config = dict(
    hidden_size=192,
    num_attention_heads=12,
    head_dim=32,
    vocab_size=4096,
    attn_scale=0.177,
    parallel_block=False,
    init_std_qkv=0.0448,
    init_std_down=0.0,
    learning_rate=0.00164,
    beta1=0.9,
    final_lr_fraction=0.02,
    train_tokens=507300000,
    dataset='wikipedia_en',
)
Each number is 500 + 25 x the weight over its row's rms, rounded and kept within 0 to 999. Layers, rows and columns count from 0. Numbers have three digits each. The size before them is the row's rms in percent of the matrix's.

# layer 9 MLP up, 512x192, rms 0.0499, rows 92-140, columns 0-95
105:482513504513461469525521537508526478462512481501540490488496506525486475467531468544531458472477515538494469510511528495524513493501481489491537548496487485510508562527497494544480495501507494510492464535535509494484515493500528480487506497516494469475485468488558466502498489509537470475
101:468460489514546537515476510526521522508502517469469542497471453487554510481523481472500483496536504519512445495498483513518555492531507493488494474498529511528491493457488475490507506512520523496594506505501538506433505467484506489533518499473547493488478523461445514499521513451490493521
105:499521478509506492456518478481527471438498519450509475533531515468478507484502520501483520463475520525512534501488492492500516485452516442503533495498540520423514505491498481503444500501443514489482493493560514453530485524531470485528487513509491490526504522499514509460515491499555512489
097:491531524515486465493476476474535495490528499524549450471474516511485493536509501511500528481476518515496492504504540509504520504462511530509545475506509507513465475490522509505553498472522509520469457535518476489492486476516495569515527502494507492460490498483519487508535518529490450449
099:502519502486559460541515476498564484452482514520460490489536499532464498512510504489494522496494482503495518509541485529450475444525481500524524501517528517530524509529503521519486535471491478522491522499485520475525512522512490503504480500503463487510507489448500500484497489477463538483
097:504517466506497479466491501495445514475466561508509483523503474457500461486526494504476548510502520489504532502476519512496488504495523467500502515503497509433482499529459544537466479520480448484504466516501500526478502554496570483459510494479522542488542484462493520520514470519464508491
104:466469497448535523522524507513526503520459477531477447473459499477499509498465479495487476504490534449460499524531507503505499513491490465501516492508553556495482440486501528527512471505500478468514510487471484448495477503492477471508530522528488480472458504511515531500509501456544453477
104:480546530513483496504512440505486512487509464523465464485474502480504480496480498507486434481511500537537505463493492474496525475505532445510499468465480507497448508478519509530514509496516505488483532513515511469471476528450507511493496530516539520477479526503513466493510498497526486465
103:518528552526500425477492504470533492507492540510554508533508478504503510494485535496495518544529439523454451493503533496499526532482513473496460514503528485481529476489494461488495506522520494483482490474491520484489491487467534463493519484509503466541516526509487489510531506505479490534
104:504509522507453511508504469483486464511546506492487509504453512468490534518495548484521519479511482524535466553486483521475481545486489556483487513480515519507503495507502475543504523506503514574513516477505564491465508488516525474531541522482485469464527507477503478461496486531461478512
093:519477498471502515500496515493488484513519478479499471499496532526512499502497478502453500513504480450478542481466536474497468501496510559495482473526493534475500481508470525475516534470478544485490508533493550486542523456519535504501525485478497475516490493533497522478468522483512480511
106:474439501478490466507498476494533516472495454588480505444500477509509553520472520481442515529508505496524519450494492513484489494537495471495508464525544468524499551471527529512497508526471499506463496469545493515505486514494483498521482446481551531530490517530552522519492535478474499474
098:501504519494500476533540523498534477470530505567524474475519518498558529537465509509526513498545471544463539513473515488480512495485507536502503489509519487515483487517456547495525494489503519453524469514519523516510507535503486463501485533542477462501484447514511518478514535528502497456
103:499523518498480489543474468480560504516508497471516523519517516536475497511476496504501478507489497502505503521503445527478552470502512475506496495506500485512511516501540468525474516464509475499508471530500484544489513511535494448543546499535486505514520507456479536485523491454480474505
104:533532523517471513461460479474507513539480497537529519486507511515517494519509498492546491510500511486508509499493477451473521535491527541508470482510518528505498497523502492495530503495520545479524491466450483512507506514492504489478456549511486480479479554518492523471503498486472484523
095:501539540477495509493494468489518515511487549523528507508495523547450481468530494514491528472530504470451520499479446519481505462496501488485492495509476512504485493484531479532492464506497505492544484473508559491499458507505510497464483453488499449530540493433504478488519480509535524518
102:528498547491503521501479505507492458445468501507510493514564521495484465537463499508498473528485528513486512478541487467516480505526525518495535488472505469483519468501534514491507497504471509477522496560485472490475473537502479467482509471513541470559478431501498544487516559497514499494
103:527496481475517532542479499464486472511506501533515489499530496477536521475507541485521544502492506480445481526497447515502538471477491488486487517464468520506514528500564492522548488511517476478498456533501512502506508508455479529521517473505509505515487488539580517505481478490517527481
101:474513504487455514483499526512471490477463493507517420476500511514560495519518517493542467513518509513481519465485485517533514535501501492495512547505498506483524505522497460493530485505478480464517439531497477522517507480499510532493519457509489510513460473481482511467488491489528533489
097:530491445517435499537522499517491476576487512518490532478474486532528462526466477529442447488493481484452497538503515500485489505476503546505527540482483511513502528544496514518500463476491508489492523474474455483542487483503502574521486515501497523522474530530492511486456497546521521451
099:500527504470482469495500476534491501473447458482511499499458513511485502492481525504516483474466545492529503487474459504525501484520518514498497496492513480471531520460501518532505458514505534479471469510504454498460490530458532467494471523443505496492442484501453530488506502473491514513
109:480530517449513493480519465495491482529501484556495473493493498524479528503511520496522474454488514448485503536485474486527535516489495475467505479517532504483495525521534480497488446531495501449541438506506499488496525519449519506468471484553508502526471491470483526495502492554511507517
105:475473506504467507509520491527471508489480504519474490514490464490513449511488456524458491539526506480466498474472531526477520488483533486493497516488481501511507557484465510492504451492484501475502492472528505495497531478494522529470455473438507477475467520511474472506534466475520445445
106:513496509519540489517462504500521470500532512512480482481470520529484512481554494508527444453499498478522490494504515512521501509503503497510491520513473533503506516462477494500532516496441457532519463509537485474520537458531513524541507469507533538523447524493465531482546532512494461499
099:509490490483520509443515534525504523553491478529529505470501469529503531513501481492527464526477521536482479495486553467508511480513462513462502483454463543489504499507486457456479476506475484519498468465519478495496529533525502451455494500515474507514502476472464522517477473528507475504
097:484545483496512494493479523505509490504462492453522505476469496468524492527497526548492445548494507474471491454492506489503567490496491507451520496490530515481517500490507491532540477524469502481454519509545466517510500510505498445486464532481511501534477497489486542477487501496514504538
100:486484483513496536527472496496487531527504510489533493503446511520518496523536489487470437514518474507467491482504516510521530498490507512486464498478564442480463479497474528522447499479528534503528490493500516484489527479525476463505496508497528528477540497520501483530519504545476524471
095:464502474539538484494510483494495502496513470523535509443490524538477469488484496556526472482525463494492511505465521523472486540535490490512516470515464517478486506464513535496509480496493481492521459490506454490535519533468522473516488496546512508500497490519476489520515473471545522500
102:538515486544517505506482521520428497501473520520461499519490520442514495504524510540497460517488526527491543527494519450482487484551473496511489546497455526488509507513496493505528502520499489480491509460446524494526501520509495526510493502471503467533521497498514502523501464493498535512
114:462487481500524482493512502576518512520475435479464445490551490509517522523518518481484475496549447502502510458493462492527519512464477527504527523492492534472512530492475499484504473519503476441524492510492532453491506533512522476516488514517496483522486487458507522509493482494486488481
099:514498478493518451470510510478562491537509475480498485491487498503443471479476523537481524511479488495497516510501454523504523536499505475530506512521519484445508465496513518482469500497514479494490515528474498518545435498516476474508506541552530455532443473472509473514496479518457459521
095:492505500483472490519475487540499538553531475478524538493513499497506520511529465485512472479486429502448484517485531495496482508548483455470516478508530488495484491555482493524534506472509478502505484486543496500489517480556494545520504509479460516510496500544502487512453501517503513517
098:487484500511439476452503507506469477512518446503502467471542509462506543519498522511515472450508523450453519480501536506459483479501471489510492491480491520479505466528495510528510488534474502494511522494463474494483550504532506514508537469486485525516489480463482494413489504506502527500
096:482497520491518482452474479468509512516499457517455489509457502476507517509475461523500438479487485484525498467517489522512478471532529441496519500504452448526515515496527554509526519475496492510526497519454527545527498485525509507522515516459549469504534500473468500515478498450491520475
100:513478517484465513497503517517509557522489510467492467524477490480490480448471518531504475483520521492479537491498456538487499477517498481496487479519456505477477538505487498496509471440461501480492487522544502521487491520468491512480495471504487508469513493498478533466508488470498477499
095:463525562476472472492532502516487471461506522502557499485529500480527548510500531460496506472500536486512531497528515465456504449476441505515496500476470503508488508489520513494510498480511526508498517536537483458476491504540501504515545494488512535513442530501525480521497494500504414522
104:475472508502486528507513522460530517493467483571546494545515527514515482499493506493514515460478482464481507512495544509496509461478539500473474488489502510512494516487452505492497503531484528496491537518468502511538495511492472478548518510476475486500489501456478508528500496485516497525
100:489531499489504509499493498462485485531524476506481530526505512499493505527473476501504499532503519506460484508459467500492426500533537499446498524478493500473504531526548497477479482444528467494463505445510467514531519471532523474564490503528441514503467508536484510496499476520483507520
097:495480521492491492510479552532452474504549468475514517532527488520528571433472483494487489469491475466527474486481512546480498473524521469490482486441519507511517469511458504485502476544500517458505504522495490475513499506488509506527550477518542481499510541505491481521514491572464510484
104:480461516487477526519487521483533468442513468471500499507501510520483465549512516513460483537482495501490455522517499503507520476494497493479442552511466547488507516495522540553489490472488537522499514508482467494495487507536478514500488537485455487536543478500536502523480495518461520460
101:504483492502439474509481523488521475514478481528496471454528498467467539441529485535449535510499512486475507484508514507492460470499513501465493540491504491499499494496459500494484558536481476494516485470494520486518496479501514507486537556480523531502498540464552490493501511493531552511
104:489474527510501455527514464459530491503492541540486531546497508463494496481511482502507593497485483527548539497489487529454510530535480523511465493508487493505539509495498487494518503501476496512460456516508479505519483561534506485492498528505487482473504489495469511520515501505481539480
103:532486505517520510532541505498528521522500518505460501473498493472510493505499513475499448511506522511502477484479511503494531517534506490485524484509508506505508506538472545533508532521524561498498423505514508488509474511497490418477519509533484496509500483465469446492519525471490488536
100:498548532482490485499505519506496490471539480504471458513496524506514504518566467543512490478512507501521490489539538483496520509499489475496508494468431494485493544516503474521516485475523521522507448487473479515507543488475502502466461531469469458498515549520505516522524475495502481469
098:502503547549539490479497511472447517465459517524552450528546531502495525499483526460486509500476494515493530537522537499516438492502500472510447502528491564504507509460511524537500487507518485456505530498492496480491452524499505464534519522504519485517457476495459494487473500523494512521
098:514470495502490510482499525539520507520516505499515498489483503524511533467523462519502472485503506521536532450488537505512496530530569483488486515518487503501489509452503480471497516486467500460504489486498477501460522527519522549532500512554490494541520499535433480504517518477532522521
095:494504505503476464521463531483496493466479510481514506517498512511484512516519517470527517495483493550511515460495510485505493496464506559492527566500451477499533496525515504471488502520511489460476485518463502445429510500506509460519524507534491558488475480501511475479506451503479519474
101:469523546417528518467538494504483484485489458520462481532508479500515526525530434412454488510458510494521473527512515509495540478486519475423498493503513532485492520470495509493502564508532534500523474475461483523476507493507505479542500533498521469491471503509522493551500485493475481482
104:519483521491477480533498505488560529512501504488461478491441520498505533472475486531472510514489488515493493492475535487516510505521490486516504505464511476540554478500502518476508555443485536468475537478490527492527498497467538506499522501515523525490550478483541472561525502508534486466
# layer 9 MLP down (transposed), 512x192, rms 0.0483, rows 92-139, columns 0-95
111:490473525509505461481550480447496454504485447482541554492496497533517495502481497555460479518483498506472506491496502519501515528460501493497520498488508518524464458494518496522475508453538482491509514476553497543504477467521491522531518491500474478494504500447509481459513494464491520503
100:558506505478509497471535489445518521483515489490464487509483489490546495499501519481524477482497485509496500479451518460554498498486486506515487497532516498501549537497504499511429504488495500494451464484530485500535460533526465459464466523500514484504489491516506512495504494512494483524
097:513479543503511512517505417476504512505466522529526501507467410476527483473499499487500502463523482495500519535487512464505504499514494503515513478483465515508449522530487479499507508500483502495496477448509503485542477560518486510480517528506461534483545528523467500489491487492498494465
103:539449506464494491459475528520497499506471493530517447479458531515492438458500475484523502518504509463433480491509473500501469539527465523512492487545530522506517493486506475459497514480509454482512491483508508511499505507482508526511513517474503453503507444498498512499525549470500497503
099:511494519522494477526521533501507500501495499536494493517532530504538531513500491502536507536472497533576539470466525513456516492512485508506495512471524500522469492500550458500540506481491491468503503483524519563448522484452500517453467507453505497503510500473463502498508508482510538547
093:498515508503497529489517496484531522507487437477500510501524532484464524488512504546483477486484488484482506503536542516500473466500506495497438396521532500517479520501489477515516469505510528474507517541453442501471504482470488520474472512484477467512525493566485546477478494455519464501
099:536496514518479487534485520492496505515475521504511522492482521512486524486497471470509540537517493506509480517451520508518478506478464522483524516506485528427514477436546528471504487518492492509484502497480477564531574500476489520538466507524463520524512512532496500480484466550513482497
096:443502503463477509474517483515494478499462547464483460476487509502513526537518534512518501475504517488523494497507511470445534508528534505477481502438510520485522480500511475509495504512474468513470482504522494538532535498509483536458485485534515536455504484489475477469508449487505525436
106:519505487518501492510453503503468449465456483483508518487510470543464498430503476462471499484499484461515469534495514496518476514483508540519486511445464502501532500513549514492502456483459537507480517517507498498438498526479503477497542479523508543463498492497507506460449476498452505506
098:513489504519483502513519493520525501522517499522486436544510521537429547460548508509487499493500439466533480565528532524451525490540466488518489435503493496518501503489533501506529487544499474511506495523494500527496528466468507495478473520507492513530511509524532486490466507488496472483
100:502490515500464488484505508477532505456479534501506482512523497508514490516513497490506530498466512503472490495517491539480510516497543520514532533472516470510518517483470472514542527486470455474487467508524555504512503483481495479505505502486504496503536543505515529475489510522502494491
112:460476513459476486462513515545526506538476503514507547472506495507546479511512506531475529485524554496484515480508480513486496482528463479477521462470489436543467544488493506517499540494481504454479453458500463473514489497533478514471496512475491495487474485531493468511527468508492561490
098:484489481489516529474518474481506436468479487523490492473490497552460485525525469506493492499459501500563534499510507545521515476498534513443480485449546552477469539514524521543510468461472475523500526504502520510480466447517507477500518490509476476492472491518533539475522490473463503514
101:494514487494509504507493521477483501489500501545480503527490496530557520465479497519558498487517498483499510489487533515546439503510509482473529514467489524492510515469502491489451481470473530467527488494507468499503448497493450504520513507539502483483489483489481474529460515482513547509
106:526467505505473438511459476523511568478494463530494510516507529485483483463488521498528513480470510546492485484521522488510454472494492479462508538446528528515506521500497479493467475460512499508491499536526515489517466480538465488470536483467515487518483493503532510543486538519507527531
094:541455482527531507466499476484517466468468460472494486500516480447507502463506533462502492518520468496542432546542500484495486504480471514515515522518488518471465537531486465488436493494508526484475493495527476510495526554488508528475490501507488537515468492521492511502488510426514491497
108:517497581539485520517515480480514493505486485527514502500526507519449498482564503487482454508473503524465475495499498529497541494513502531505487493482515514522522555487513501508511478502494480482492475492534500469550534510498487536466453480459550531498532482522509539526501500476481521496
101:515462486494491525487503520504512491482503503578554498455517512543488526461498498494504503509529467493508535536513518494512500525523500537491497466463508476529530512514507528448485489529524473557480512472472479562505511510460498497516468507512455476496526483487456469500511486503517502460
097:522484533510476487493521508507485488526572503495483506523502549463477510486494494492422524503520459483461518496504491476438499521505514519471508496537521489498512488495556521507493453516496518503507522493518554496507521506537500525530440542517547508501516484498468472489509495491476481489
095:470508474471510521485471504474498502489488512514550531479548532496491548521471499503541541525491542466512525481532521509478465529479496511498469493512517516492468493529531504531492518458547480464499481492460504524520505468499441468498493508501494486496537510512477491513502512516488538534
099:466466489457497477522539509562529524476492458436519436472514461485442468470505487501501491452522513478473490511464481543562472512488497517485529486442468536507501497506464470498481499522499510497496489456534524534533516511540481500544517482527518489484519482450519487484503501482485497498
105:487530486459529502521470496498482496474481544470491511506506486506483489460508543459494511484492438523499496498465465520492516477492496497479507523489543458458525481468503460487515499461501506523484511463527540519511538516496474476463470467504451521530455533524462490491499516456501512463
106:503482560463483477509461519476483526482522490480480534500546509526512551498540485512505486491503496491545543527537436491467509537467537499492523517503499518502521531511506519535477502500492509514484525506488516531447480496468481456528513468492503490481495476519483498495508513490489498569
104:480484523504507533499513526463518480507456494479508494495572477449520508530539500476517479514479500463499475479540514463462475507526561481504486490521431526540531534518475504492521546488535488498458477488522443481501476513543505489511444503479477507521544523474500521483518491485492507520
103:478470521525476467477456475516483510540509477495500499525461472512447513540491483500488473477523485543497549491509509496521492495535499465483484519489482486514501497508454498497451517507499472517494479478483491498531490478497531538533523477441546478494495509538489512517465483477519513481
096:479490511487510507519510497530487473501454502531529544491496470522496474477512510513475507512485520505502505518514468439532495507494502511493495530483490574492523493491462496518510432476486523508540492478497518494493480462431505511489521493491495500485491513548511527515499519509520528456
093:498490493499553466513497542521525521481501510494513460515528487506501483503458506470503568485490478500497479514528488520470483481491487524528534455501481516511468478445505508531520485519470468525494527517523488547507469507486508458461474478537447468501487508500508475453509511503515514524
097:520443528487477508482532501497542519508469494506474474507481436464492492466493529530509499518473467498493570508508493506527522504520541503458505503547507489480444504475507463504550494507516467505516500515500472501508464530518505516513479477502475505544514471486505555494542514517459498467
101:477494508517532527537502530496512483470455494495495494511550523518511510510505509465510520468465531542519522442495477524563499498499540488475496511543472469486528524507505514528472484512507498499515510516483507516499511529478497500458459495523505518520472486525519521497453498477439466509
118:520509457480540518487495462505491533453503465471507502544496532523481541502520519476509511510553490487480506427480501503495480492442514529512476513463482542480521549505482506514517506530534508565539500515514494545478526523520522486495530514505530473483477485480465518513511532498482487494
100:488472535481510514535491511522541472500472478541487518562497463496514464466561505490474510521493507505510496458488442494467558456534514466527493516555514513550501451507479511470510543506513451479505469500501500517522509526485503459522467503436485486490484533539479512486514511483511472530
090:545483489496488516491492488487481527501525514521472517520500489485485477491489518494528472531492491471543472480494449512525554469487470475509527516494513486474540523523498520489440480504497490430466525521516457513504451493503531487464482453481543539509509515490467552481489486523460517468
098:559502485520490515509486474527500501499542510467533561507503461523513498520459528469474477519465464494516505499464500528539505543499480498507505520513477515487526552469517521457521475480508496525476485528492518541494459485495541472477485543499516504496466447475475530499480482510480519525
082:502507508510461509522517511526511479435482560538486542468506466532511526506545519487516505516480527509507471507507501486511546465515509520535504486606489511507469488468481493489498467474500479483472511518521524524498512525476532516510447494458434523503471442521483504470469481494537520499
104:497496534529511516493518498493539507485497474490491495464499433485489504512510500515520482504521462514546499493492502492499525502497525515543468460544507561453459515507540478489535489515500522495490491519532516511441522519475520555510474504484518515523512479533510536447493497548485506459
089:534498493489545499511534503516485514489482502488477486498473470563518478441515460522482517486488493474515520504464492548549504525506580489482482503636537507517483468468523523523515488483471451434488503492496505499505526506496470510543484527550524474482506510514515522534523502497471507512
102:476470522504535483521512540511529459503460484482506545468534474498494483516521469467553497461488485467474519466486514485516465529515505506458482548448468509524480485480443546531463518510510486514511508503476503485520514469553509485505521487493482523517494513496543485471469487518507486502
104:511528535458499456479506510484446483481509506482514542521545505457507514462503505479488570540503499500516460513500512495493513535485497468556518521422515453477505508475535500500477505521516514513449498520488464525443484488513462462513506513532506509539513497529488475493492481549545495515
095:465514463522505467494466514498514519508478490508450430494493494486497500533506486494507503515484488490502527496519501489518516503549512502483535507565440462438475512490517502518431485520482482494484543534502497476520477480513506494487520550517503500509472521543535453530525522509491428504
089:561469506473488548528502473471506457516542526514456493512504511477513490494500503482511528479535516497503487467503496484453506536527493525467497494420468465512512453524483500550547463501462492504535495502506498490503465485509488492527480484498512483499487494473444521483480487484489519541
105:501465548506528476489492543493516542477494512509497499482526494447519488503530450485493534512479513480528510490475543477486507457518529493477475512518489488502441467523495522489528512485532513452466476474516521475513496463520532504512504480518487507517487465466516502527518547548529496505
103:512482499502483544493462511519538491491502484512499498493498541466508517463505521507484480524493478527492496520457538489476506496472480510493536514528514527487526506453483508490518491518544487470510490457501542521474455548450527485489495532484436498558495494509544488503536499488556492533
103:446500479481476544525461489470495495481531500458490455486457495532505489564468492521542495492460480523535468523489490473446512514506488509524512497454472477513505462526494515525485465530491556485543513516429479528498478488495522513493492470484509535457492497489509500532461536485514534523
097:463502491512489541518516486489519485472477496450509493500511517494480514503454470496528549479530521495492461491512484553492453522520528496509519480561508458504466520483477491480530493476499475502455501516507470516522549495506481491489494522511513546524491545441504506503480519536481513498
100:467503480436442477495540546520540515498487500486462483498491471497491521543460463476490520488494488477499535438497491476466494503561491562482518545520525524521472559501483497536473535505462524474507477511471469483519452497512511502490507540516498491479488467502507498540502518522517492539
097:502555503501486470506480496484496507477503503510469487506508530483516490474473512471475486460496504470515504467415493499469503504505476480528565490463460500484490499531510512511496498494476502485506500534481511492488487465450503467458468528493524497463483472459531538510504498539501510506
097:512522498495526490563484529458499470492464471532506515542487461520549458489466527486500491529526460498487523488466447547487485471556495436487522484494491464501503498479495518512520514461494504477486497532482533495513501483512475478510506513474486511450552456509516517517500502497460556449
104:457446507528468484494517472471511512524499507518513498496481521476537515461504496505507510456461496504528498480504497521486455485532511490475512495478490503494508482451488489506495502510513528467496538472523519486485550505488469501495527535515478535515490490541484539503500468524499478490
# layer 9 MLP gate, 512x192, rms 0.0506, rows 93-140, columns 0-95
096:519562506523462521520491518547493496481458505539514544495532507539480484509524491528533510523513472449540572535507498499499500520493534486545463467501475530559481511500453514467505519509494509497491502483484490539467505492517463471512521545472562499531493524486491490492508446478534521515
109:528494489516492484474493463484474485538485535454479516543516508520494478489451478489480479494507556493542534508524488479476516537509519518531505499488477477569503494512507507529492501483407476481478536460524486480472444539476478492489438506486505468468505482482466490466498486480507516520
097:538481485510496517511449498433539488486487498472542494485505517511509527474518463482543513534519526516520480562482492448517486520414488503482477493483478485502490495480474505520473472505511517496470465492520528507530497518467498474483483483463520498458536460546519544489547502511486476505
101:504481524498517478463507507501496517492520487507525518537488510505446491527506488488463489545480516449495491441503517482488469487500485507507485510463532493512455491493503472487527519486463475476516531508527555481492458455481454505529535497505475447494537476487504482446475518552518521485
096:532549493517514514487445485481501491489483499465482474534495534484515463464501505508498473552517484500537482509505513487493511430465514509519488525493531536505526494556503491514457513536536511508517519539482491568498473495490503484512514497495506485496552507482484514500496533524484513507
103:499472503448476460511502530492472485504476486508504489515555508484492533523472504466493485523502529544512504497489489481466474467500485474467492520500487462513484458499470501505524518504530527498499512503511529531540411505493521475519544494538520492474470536484521508509501531481513522517
098:471465464478524508551480511556541493483447475492466502502472523508529499515501514508483532521488487490471533448505434538508435493492464564454498493483547496496507504467529469515513501529478504537472500547474487497506456489495483490429511497489453489503497456497482493546494536504534473508
090:451482483509531532549469480508541504525505492490496469527480479508520496518467469477514504528510498481492515483470446485492516515487508486468508494472517459541511529455476516475503441509515471495487507516471517486535531512494483509481470553515517544474541497525514467479514507505501543514
094:491456465532517520494490485506493540483471511479490517521528514518463515509490440506536511498491480515534519510505461481446489512532471481519506534491492458490499466527506522493493508485534500522495495432528503468519497552472517535515500485494422533513494531534541511506479460510502508488
094:515535483492516524489477500445465507515469487528522509472493449526478509517488502474443477530524515511509523521517507497494486442474496502511501506495547480534480531492498442457486519507496512525557473481480533493509469505505470512522535507493499543479512462484489529482482487521533557471
095:485494525498473485494523482553481527496536497469493504506462532473458502512511518510527529482496489476491496463505503496533509495495474538523507470500517487491448492479467522562540475511507498433490486535470496562510509463462472475457462537471474478490500522514496470511514455540518533533
099:528520457472511519474536544532503505510537510525474482469493552501492460511519501476510525494503491518496539504499548481518512517482456538459506544514528500503487512493518511467497519502459573549490510490494491503474532444504460515494498514518468544453498514514505495512530442522488496495
097:499527505498475470465490532489518487535486493504483521465531539502504509539538532531458467479486551512477534491482522489516535541514500511448549547510504505476521475503500536495498475504464512482542465512491490538458509506502501506514485486501474462502489526485530534468519496506488481482
103:491541496500482460524551546519498484481530497454470478446507515520478467465500523520517453511561475508473499461479449532493494512535504485474504491504531457542499508499505502494498496484496484513487456453521547464516529448550478495503526489517498537496513490473500508459491496537486501461
095:450499499517493453516512462515537529489508515479458514533468502482468482463524495498479568516508494511479504466500481492492490510515486461524483512527507487517461523492520457474450538486509491467521484457449501475465489501518526482460466501517553481462516493501515474501502484536492512501
097:508477493549530480543530483529506490480461497515478485521521492529506541435473470497483556507509514517495504507458510488458473542486500528512487518502509448462509494429516510513437485498508471464477506492564488478509500507456548502491455463510492529499487513531492508534541471488484454536
099:509538450481471496500472468528511484487498499536512545485450522482513510537449519543492476528532486501525494499510508493444519502539508514467560516514525475508530495521501518503537522505489479507516461473502516482526490467470497466496488418489536458487485520523490499489539486549465482521
103:549486508484525486524482501505494488545490475468498485534492463482482557512523519522440485536505495511532471545511537479493541536532494520501494487504513501479532481499488526526507484489474513517459448479473529509535509512507537477535502512504508510474529475497515494519515462503488516513
096:527511504516484511522529509522509539557471523506540513552543464499535562482455523506525494516513515491482528536465524487470526453486500488511489504504541534553478467544492522519490457486534495483483505500470528500530473521530485498519523497470496474486507537533449480479510501492511539520
100:510476468487514431464510512519493483478471488477490534505491500525501525469494471480478527434552504523490498533514463512505486496503497476493517495507503533501511556509503503462482514505532493514475462494476489497502531500478477485525502521545504483520519526472448484503486491517470493492
105:484491485472523511458480509519493468482515483487475510480511530473511532556486512514524442547491502490492514494483513485446511518465483544482549524502486514487509498482522473519540479532489521480513456491483456514444514499519523481452503518503496467503488475476468549494479490488514489516
105:526459513518503452506495495476454505454472468511470484552488520497522475488529489488499517521501517536484493504509497503502496478440513504514504485486503520508470510475521490519528492498550482518484472543494474508480525524470452500530502504505470467460492514476527498464510488466527467510
095:513521508498541463497492493570474497505497473484425474478449516549500521495479514519481473484505507449507483524492502527485535541491480503528534512491528547487522500485478479517500494470479485467529508466476490533488471490481489507563546500498552498544455492487472489498473494520478482530
098:551550520529533475463492534496480531496495526494522505458536491532531506504502457511514449533533537497514461514478513504506440510507520487523465509480519484501502468507483484499496515503521490494487509516456531529505486497481524493493474494491448518469514507496532470510469497509479466513
103:485495513477482479521480475494471502494437499522496543502517501553486512491447501521511488507476508491476511535492482489476491500474549541497487554506485497496496463530488482510478492526461484544517496467544497499530507548447460502544498446496495539500452494543489504497468510490501512483
094:512513493554502516531483509523499467507530551506459444510505518472485523467482469517466474502464503524493450491504505503494475504542508504545490501432486509499515493540497527487470486507530527501523499461510509526514515549480483514513479469537522513462528494493514551504551477545472501541
099:482511474479532474497478518520497507523502487460533496464526515471488527473463507517526516527506520515453446506480497468490514506481488492465489502512540527492503473469483536494506505473477523506504494475498514575516508472524484492456507504472554472498535507477536500544506460517522490526
106:432542514472493513480515474525466520472466461464485497487491487516518517540497494527509453473478492458478544513470510469499483523498482525538507495522492498519508505507496498503516458502467521548517536467569487489499500499504494496542448479522499518492522497550527531485463491485494490474
118:494477515465504483527562491558470492494473417535499495512538476506505487506487509491497534501527521490497502497507501515467480506488512527462497507498489507486490529487483518526503514557500481490500477528483499510461477467486491527472499524505465499503454443469485543474496531520491477489
100:486486476514486490520471523493530517487514483487502499507481523481497533477466509475542500456524511491481547539515502507472487488481502536493464542518548482510508550483452557476510473511491508525474499534545514538452510499504511486480466505519500485507515500475467456517501481489508512505
094:478537513512514554452519502499523495471501517514530509507524504497497479491507533482509492517521554518534489476512476455523498492430546526524486523529511505510474458505506451540483494495532522536523472512549492478479491495536512508483508506471485478509480522473499448470492552513510552442
100:493482469461531535510516561518487490521485516470501468485561485465499462491482524524532525493459530487492504507529499482484522516483514489523472501481468486457532485461496530514493488552484493536529513433461529538483512468528504524518478513486488490509491500489493558460468479465504492499
094:513492516529484500486495496482549567520540475502522473521499525517491454493505488522546484467523500537474510463495505515525500527514476508462457497544521510539494494472495506552507500516533496516488515519479525529518481474475492466492532538517497510451462528499525525460547503518458518497
100:479490502504527521528541538529478525545437504498497494516495468501484464487494493534501495547530506499451520489507508487509494466475494496517517487462521488509529504479512469523527494477487517511523505524501491486486462485472513513483476537434457477514537481501465509483526512519481508489
099:506505496548461478518499505450473452513519490469532454506507514512528497559516511467483467518510534485510506525499507425442489516516443526498471543506520504469477509481516511492502517531542528536485505517486491549513499504473496494467552494497487498540479482523490491493515526546511527495
100:499498514494516476482506512513491516503500459481524480523517462563514524478486507492478518502511527547507499471483503501528503460495530511505497496493491523584492527472537504530509470513466465499477477496528500444519511479538476473515518492488488522495447467451489509521491461472495479531
106:518488509468441478500458490532534466498523509480513488521512519479534537538486480511495506521470492487486474452469489508500560499524494526531510506509486525549453482512481499499501516528527439458506466527552485518510514496524529469506483514501503520461502501470469496508515503500492527519
105:470474541531510476499460477463528520549540500485478524481540470529499474497509493495486517490546529477499516443500483537521507514494519483474506555483474543518553494503520496536523502479497525500459491522570475496538505551480558457510512477468492544497488543529486514525530528445483483510
098:480524498487503529472487527522476543496498533512478493497506467492513495511479516501495497541531503479540549535512529513474535495501532496540525491474467427518513495480496449470526503512497510493481508489498499510509475512529527532510471486493548544516471534436493534469498496504496514463
106:476458528502520545530454511472485453511521513464504481521482526507521459499481470522479502499509479474436482473471517465472525475516520490565515506485514470503521533478497488505497498548486439539469489467513526519530500484491474519481516517463487501475512475531511506516486505486495518463
106:537487453457506518508516481479478525482515511548529498478530523510432526488498508497534488529520483490426484496502490513496529507510495502496545476515500498542466544499542493511521490498471479530502498443475499538516502516494501472504507493550505512524531490508525500531526527463472524470
097:484499519450529495545504531478530482500501548534478477515489493532494528482512535500499514468488515495453526470505476507509511511484535510499510507495508527515506515486476495495519535476506474555459494500563538522477506493539503536479484494540517495490463512478518473517513509492500466474
098:512515477488493495501572525441524455518503465482507473462487527487521473519495516533510503507507495506486533507545501533476476503485465513498485539499555507486490518496529489499543510439499529535492488471542508497501509510538520508483501499498519499508480526536524523495488518482468488489
099:486532476499497508545500553507486483485506506506482529506489525487535471499530504539513501491561482469525517492494518492499536480526505482539485489510479449551516472525527515452518469487510511510498527493502530486500525474503496549495491511496499499486482448524484512504497528478452518507
106:504502527498544503462529497524496447526453468509521484524458478476517454517500497454439508525469521478509516501518473496511511494480506496534490493473519543486493503444522520484506510483517469504503546515520499547464492496481498435460527506490487490475462554535515461497488504514519497518
095:490512528539475502506534518504463508488449461504499464530481479493475498544487530485498525502513513512529515515524487460496535527517482467460534421518502505501497532526533457505512495493486530486494485492555480518508548528494524491512452497478468484523494504473482534493458560506538513516
103:518541506494513515479550518501477441524468491516492527473475511467495502532511511498420502534510527455523494489468491509512489519464483505537553514516520480480474545482503506483532514499510486517518492524476510496509511480500486485504542466526523522533526492485514485497488511475551493429
092:516513499489454496511535488511465543458505496555497531489508506486549496477459501519507521460519512456457495502494472464483526512475496523541494501493499495500455506462498506521414450557498456475500436508498469538498488560507469492507488470497499513498482496501490550496453527523506485530